config.yaml
n_layer: 24
d_model: 256
n_head: 2
n_kv_head: 2
head_dim: 128
d_mlp: 512
vocab_size: 2899
activation: "geglu"
norm: "rmsnorm"
norm_place: "pre"
norm_eps: 1e-05
positions: "rope"
rope_base: 10000.0
rope_fraction: 1.0
qk_norm: false
attn_scale: 0.0884
bias: "none"
tie_embeddings: true
parallel_block: true
init: "orth"
init_std_qkv: 0.0358
init_std_o: 0.0445
init_std_up: 0.0513
init_std_down: 0.0513
optimizer: "soap_variant"
lr: 0.00991
lr_mult_up: 1.09
lr_head: 0.0125
grad_clip: 0.5
warmup_steps: 200
schedule: "wsd"
decay_fraction: 1.0
decay_shape: "sqrt"
final_lr_fraction: 0.02
batch_tokens: 262144
seq_len: 1024
doc_mask: true
train_tokens: 580700000
steps: 2216
dataset: "wikipedia_en"
Each number is 128 + 32 x the weight over its row's rms, rounded and kept within 0 to 255. Layers, rows and columns count from 0. Numbers have three digits each. The size before them is the row's rms in percent of the matrix's.

# layer 20 attention output (transposed), 256x256, rms 0.0445, rows 220-245, columns 128-255
087:159208143118122165154137088147183098121115110098085074143062122054154137149117148136122139148103111200096148109149133162115134112121155075130137114095106067199149124100087149130088077123142067135154127162158154187096207137069167160115097139137160134101149199116128100140094119129060097176127155135121136147133183050136114157045116134122135141129136179141158101106085166127105109140140
083:130155138146117113065145159107102142128113148159138160152139079129122196108132164122090126124115136190073137090167191183122127073156100111130154169116105117186068146099147170161163075117087090128114169107079101133090078100114194173183147098134106066110136102137114163115066135103136132123117142113154130136087130102102120118126118111067189138167114190134042104164111117152133165088164
077:127149165107156184125076154161139143104104135166191138092070180151111108147104096110110145116148125093095129128171070062111118096118130090153065123101136134098174102087102149136136141079152091087135087141158092139097160081140175078122121093122100107130083107177115164131081070140114088099144206179152071131113075158164069127141165095151091186138115176133147135150153128140158074162163
088:148134146117158147118098151203155139103135106142186094082099083148129137164114109141159137129145194122126045176105126102090101174074160172192123104127138117119115114176128101085155081112147138091126116130163168094108142194129091101112056130079142142106170187068149158152144068091136102181122101082150146111200106204110144086096098201163176089144093165151119140105124108114128124132146
083:170090102120127168123136106133113095109140147160100088103144142114072133133151124116149107159114126151098145148071075117116132128117100074083137208111132093197115176198111079101098152114140042096137152138126115089163107125093148120117123148108160103134123165132150096135127118154071135161126136092175100124152111116102117153148090092137108148175086166107067074169062129159083089084172
073:128123164110074136163147114225080139137125151082079147152122094092145124122167095157087105067128152116148081148112013194119184147175131143117106102134174110142078112146131180131167096176125137082128124071123076144115148141132176167102147131084192125145171167126135133171036140090153168141152128171137175131146107132116158155100121101188109146145195112126140142128138120079160096155087
080:146155181136141151121118092147152115077108163140141059082142089109100134151197119125129059065123160202153165143092142153126148150151157199137138106098085165064129097103087123119171129151157132104157159118154125146120101150120176134080157142100158132121146104123117112193122095095101192121129151166195072116111142205137101119142165054122119105114203138132119158111169094137159125109155
085:103110139118130160143150105131078094158102140130099153129137181098079053135174087170100172137163122158100132155181114098097088127100100122128103128119092116083162117093145140124098111095070161095126146170092131137128152119131110111127131101076089122181127129128102123074158076164140121161115135149156137160180096168097130061122093106136119125145172143106209162085162139052160112140128
077:105172107080061104132129117172082144160140193203115148122166106131138103106085113070130141099185128079091164159194150111162112196187047155137113073154130172148125111121083116140151132124157109145107142095035111144115131165161161159146102075132128172097119082121160155172160109100155086132164155095140077087060117105135206135078134156128114180154143072102145182138164157135133105138196
077:139068081140091120187165086165081151094168089121096137121143159162160164151131128090144160164140174153139143155173135178152168117134161163195125061087124109074116132127145139165152113180123145122136165133154099118138113118104101125086115166103132164148150115138105089122073177094139117105156199115152169176149110122155151141102150094135154060183160161159082148056080109118181136115156
086:088123119084099142121162160097179116173138101081069172177092153153088151106157170170150155160163151156120177138154176144127153175140168111118196102159099104131160078109142104111087093073159092123120125079120165168119152132121130091165129140149085096079093114116152113051129147179127114139154176108071140118149082082134129176158122115180139087138176132136103147089126108138067103074141
087:127143108159151111111072125144088145027102136108127158145122183129148130157084181183065153100177121159173118098118137104145168122104179157150123064117107127086129163100147116177160082069170116137121163128125178119119146099108133178139111101097066154100162116124154103175095128057129116145126100134138147082111132118107154141124080089154158128149126089142157108130158101182145049108164
086:145134151202082156084117148116134156154126064121122168136073143162124131079150148149119106092111127131146143087099090092159123138135148138120138147126118139087181122152157055132123126131152126094099160128141108157123043091136128149102168164079125168160081125160115154146060122097165111115176114083074127118137176166103125193098056168140114123100165146152148092109145132146102121178111
078:089130149138108146153146114102181099098096103123141168131081114109173044095142160132165095107113067107158099149142186098148124147093155159106187200099180177187194129118140127128108150102091157109128128161159139085161110133132110133164140132059119084079153203150129154140133151100155107138057139108112109171129113136039146130110143179076100116139152172123140100125126093159127094108184
079:098112074100090138161105101105123093082158096164109166194104082115147102104161160120115092097077107164108176107092103103150098133128082124118114116081104113155146069112093141159073127068114051181158132134132032111156155097125138112125086099078093125103075050099131145087140166109121099060131137145139117153158102147146107130200186163104089134136136080128055121135139126143190129168165
077:143155121106066187110050128114169082034155067136164093086117081100181148102139103076118087117100094094147080147106119158118072170081152131094168110160204124103063172158190110116081116161114100130099125117119120141098129161139108095122103121039117181150142140111137120058099140090138098147170114152151139074125135112107139135094189142160106133148150111073116081073133056138139170167100
080:144126089131176141228111173145146151129121147176183116096076108131151142151122128156102130204126174182125122089124140136112126097121107125124123166148133099132101140165113185098125154132141119075185106178086086185180172130154176109101114129130110098093127092133154108158099089111103138055147137140108172124111169053150061108132139119165165140193185169131060107180153135134188115118106
083:142177114108119109117100146156081176125115159159155114158213186126093172092079092115132155145122132133129101158061118125166093106124122092139090164103159062141152120115110146158163165082113060118156162141171134101136123069115129105119142130088132138185118166104090071139137134116131072117178179101116089121095161145165125105083142105095188164118086112104119124137182150091068081122143
090:145180145114166134166121230064073105154115167091131167159158162132123126134090109132123141158159098135126110130141176100094151078179052129134141073097055149115104125159106179190178081077081175127154112174129144172118109133126143110112162155155127060143123146154091144164132124123121129138088100110160109089150186145103119142084106170155129163122175113137086155147090095128106128129211
077:126098121120088180113156120067102123111156143094114156152103087099183096102110137095134092120140119128122101145117101110152156147129157166068133088122158084164101083110118105119152141090185168133124186139100103149160159112142089101126192112184118076126096116064171105127104091163089108086184077140094162107152152098111157170147134144137131096170058115179153141099136047143041132156158
081:144110161179085138123192164098135163133118050232128103131093151148099098110084092139128121091133109159102115102194188182200120177088129145177139145113096141141112149163100094126116141108114053169151101104172178078043112113165110140134071175099144096166127100119165073210068092107166106100192113095129100146144166098169098118125130127096107104148121136123127138148101150096122166139142
088:142142169180118085182162162123153156131118121128132105093088132151065184130196159159162167165089114152072148087188144123137093110154150212086108126097156162088113123104083110138119085116065101126114124112139128106104108127124174138119178125133101119128152147136110117102108096203065088126126130141192109103128083179127110095102130162126085161118109071148130136130046107125097090137120
084:131155135069169201134078116177181151172085106108155142106092136117098087153161180126110121115148082107137140195155131118086111136099103096123179058192169123143146103123117120143101081153117131156126096116157074187132136159096194115134107088127149097103121128172106090160101118165168175130062180111120101173179105139091183124123130105113105085087165149135147118143106125156084142125181
085:136181174147144105165150090127106133131126109148165127099064090127132117176174085154123157126177155102128149127190166165153118165145125164156085139091091131129122052150170142127129167134212158144147111079168141179144085069132148102130091149126098102204105179116133113057121130154120143107112174160128067117097126165144139160168112097191103178125153133088158130115116145113100178117085
078:150149084114154139131189134119112092159104162143173146122115136123105080133099105143142109113130148098107030135120175156124075082098153158066123110213094103144113170135143134136069134118119111142160132147128117159123135124123076121134170154090141121225097141122148098172164091089120133168133163087079122172137121096145153125081118117108161116048133133111198106156164170140180127102112
085:112108057134129119104123151137128111088124096160070122144092121186122139098134110130095136158133096142118111111092130145125138102106160121125126188149143093193097083149168150081160135144083092101156097096081164080168094098119089096152119155119115146069115160181158140145131153082108137137096113050117138139146168066067080174118137141110138082118074133105107120088133161165093150099146
# layer 20 attention value, 256x256, rms 0.0358, rows 221-245, columns 128-255
075:164119117118106169121141103130196192122119057124101118142246119160134119093104157083143137145169074137054122122093133124140183197174092117095123076143161149126167169144169144128127090137108108077148131112100143126084146184111170160166119094141173076089143134111165121121092095146168126170126169159142121089111062172074181101144112125032102205124136173111111109111132083176144140088171
072:137134120174114175095144124146138147101120075150064180140055087175184138172156122138131127148131173162174128119131155127105096126129176200176121094114115131090107086147123126146136158140153096182094090160145146123129135163085104120077102102182198086151130154133135128151085108152110128116104096059177162113105144210135141130105105066132131164096130157134136181127053140113109128097112
081:150097088104199159122125125100120131156115111239152201138121093056164149182112145153110116122091069077125109134145100131131094073079126100140156155112163111118133160135121158145178196104105120145116139116124137170126105090107144119114144162167131161131109117150118153112118115176120113117124055081102070094115151151081136176141081083109173130050076161102168117124119128153127101134144
078:162168166089143114098097173088171092143116118150103141113205104109089108152117144130171122127126174169127112025155117118100178197108157090115146151061177160154145095109183096149182195137131156128115154142171113155181116204144152155102085123121128128126125130155176160123109142049089125146142133133131108130136098063101116101136101066137186114074178158190169127168109132154112122162093
069:097063094132200093136142141121150092091116145183088093143110085156164225081122104104112131191154145195195169118084133142148133094146127159164161148136154134081160119111078141131137151124077103161101155125109174150130153162142120064159117067109199156108164147074173116125090103149122118078135143090107110174132123130191155158162147154119207197132115073161098165133172160121129166131128
076:167128095113112092125098139152143149064154132151140131084089149100079145135118141109149120127113160084150163136162105110104131166147187113099140120123146114129125127157156149148119128187115121137174132162190156161117116152084089114123095129109141187160181130083103165119076140144116129092143159130184080114161129090139079148061126126195152119175129096104106147122140111124179062102073
077:152138148142118166111095113160129131088154159079107138106124154114156071084170146129134146144142164100160164211157119171141145110097127096151189199124143125126225071083167106140204054110074113091142070123128109144113075110095132091064086144181118098084094096142125096065178148165125078119094114164083135137125121155165139140144133108121123154124128128137156135071173136123105121164120
070:114123063124183081149158009137102116130066140135114145147141131161160076082100129135125134145134129180123085133116094182101101074151121204169190105128121175126106147115075113106103135127110093146108165147209141170128132088179083044158153184167135126132098118141143111105149080174193177085114099143125133176131133151137130146116063116107158141150133089088158219122079096047105129147105
070:135129131128110093112138142099126122103121159123084139142134173153161114132108111070156073143156125139153089146093177145141190121096141092161116144130085099129137112159137075112148153121100111149100123109088116174144116111122158103095153105120113190156173131127109153160141176105152138113129144184144123147087114149131107153101135125102114159152168115048121126122168145071075150076073
081:138138062170167109144155104037129091132129111053110119093152119143132044112095170107136072122115059108127126167106132135140103152153181154110122179197093168108101144202140095063153059082129147077131165111099108149129112101194119181155083129175147104166095153162119166145127128119146099159121094157105093130128162174147109126098099113134126104091077151118112145121121099096150112049137
075:203121104155163139149140085162196132167142180166130158148167140077114092137107168151111104170112051151120119092124073130172106120154126156090179153123054117079084111101086180143120180147143146113154162111101105122090092082114099106132120128170108149119138083059070151107088091160158090128131078134149156123116163106122172127110116129090160115101103072125190104129174104172142115125117
080:195131125130159131083098081115196115137169161142194137127127161172109187133108116153134109118107098097134106163146136137140174147157139131133147139175144102092107170154154108117181056163111176154119131075191199124174067172160157084193145086108108107102120161143166126129102073123125111148063159113072081129146119066139180133093153145111187168132078109140126106115201130120140136157152
072:110146157073050149175126091137164099160131094076137151166124097159143167182123120151117127090156125132076170113096113153056112136087170172138134054097211087175120149076152165108093121136128121080182127154164117149138159119127157179141124103139099108085133083116110105180108102186128108162104174074064078112185176124113137141127153074191165149175129085140136123089104113097151121119135
073:111137105124089105148102133151164123105090104083132086063140096150101103091158094125127138089107168140140114137124154164178088105154137130155120125126126181226106123110170035165149082158119127159112171101081169133130103179141187110156157173155080099106136103161118151139153125114128135134077164125121186117130109108188136112102095098130139113098131127134180144108114146140182116085134
070:119101117133138109142085102110132147090080092157164128159127101133155150087157119088106148091164095102139168130105164160096142183104123060132071083088160126183155133108140102114104143127117102117111102139068108154134128147149081134094100163142137152182142171078090112189135072119169149105117101124074142115175154148129116103154132172081138128170126122168118119141148178116087197142095
076:111132127146100163113123164071123108125152125080107169088124138126117137108089132107188098176179090171091125112072129080064103117148114153110125067100128092071090133108139119163153160081105084128102135150082197156135108166104116146107055131126108123117135150110158170109118134060106074119156078166170122189113141109149100152050166168058160102159152164125168101157138104077129186109096
080:135113162148073145110122127170094114142131103118146146111125123107042097197127129146134121157148109145080122127101157098126164136128126149189133090137152126104087091039108164149130108159160157119101095106092119174170106128068161100065067127154120147168114137166140006122110151130121167170135111182125106146137098091093155132053152077157151100149143157140123146126138177112083121159136
082:099183082105137127171176100115123177125140171134171117216122123149162144176146165157066124119146131083113144121073165130141124141148142142099139108131164051092114103108102128135121106132143134113122119111136118120128157212083119114177186155138161102098135181087107089084089103234166139143151095159067152096105181126114182127125102082125139144137130105094137132104121114116165119097152
072:094139141138113169157089138110157099157105133167157121161087095188156157150106122127181143139162109087171164107150114085115132071144119098130182228186110113088160200141145180080153124103159111105188110093082152098074132119166128099112101160108128140141113136133111141101087097062082118192145136149137178201150100141113111124108224108116162108101145137128077069093133095187104166148165
076:133140120076118117087152104119085116131120113161157186093146186150132168141120098114099099118157162136125147120073139096131145163132218133163133131063080142099101157093139105135134172100163136115168121079141160125177096118140183070090114101113087166119137126175141139134116067186183178130079147105206177087075104103140122145096137086074103141138114175161183127110130143147106199112145
081:081161136102076123109116146056089147115100130098073120156134108122116114122124172107184133118127107071061178179081108079127133183171112087169115141169089120102155153095121157068060104176097072144100116119197135063136177123152130119108118089181110166108159039152110076150152142126168131131100129163106159112133138168115129123175071149140086094091101105123111166075086106160131093121136
075:148131168155176111161111075141103070105115186087145089141098100113139210176135145127097104110151108140174143133152175085073125159103112111171155112175139188118163130147146115108104091107155167132103147173153080146173083130119061142152178137111134096088095134075147118090124124122101078110112129159103176145119178075094129150128181134133102171132142122139177131127100123126113095118144
075:150175124098128136178188120124133205115121129122112162109122177167077121136202112137188159125160152142191198200129158092155080190120113120056124114132102155160157139086144124073136116135124108178112192168110140086111130109151078140131122139142080162173115197117074161129131147118100126141139118140095159150082140141158169112153087148133138139165133120161098164068130139125150163169107
074:080075068167130147099122115159105116100109155084136158131112128101101083131126177172184165136122168114196131162134108113098069105056126130093119097156092070148127051144147105166143094112168109101143148093177166128129125140149156146119127109141168093074100200151149080152104121135154139111173082126119142158154200110165060131158153165194134189111139102132084127090099159115097129165076
077:055111111091144204134072165097138136080128081089104109063112089146139107124110153142178150067117142172094119132167141151146169089112103187119157074091142100118140150138176131123099113044104160107097081075109035142129145162159152138148112195145126146117175143129174087171102138140094119189118150122072112132127084087133168118129159126105159075133135124138120093210177138142132173108150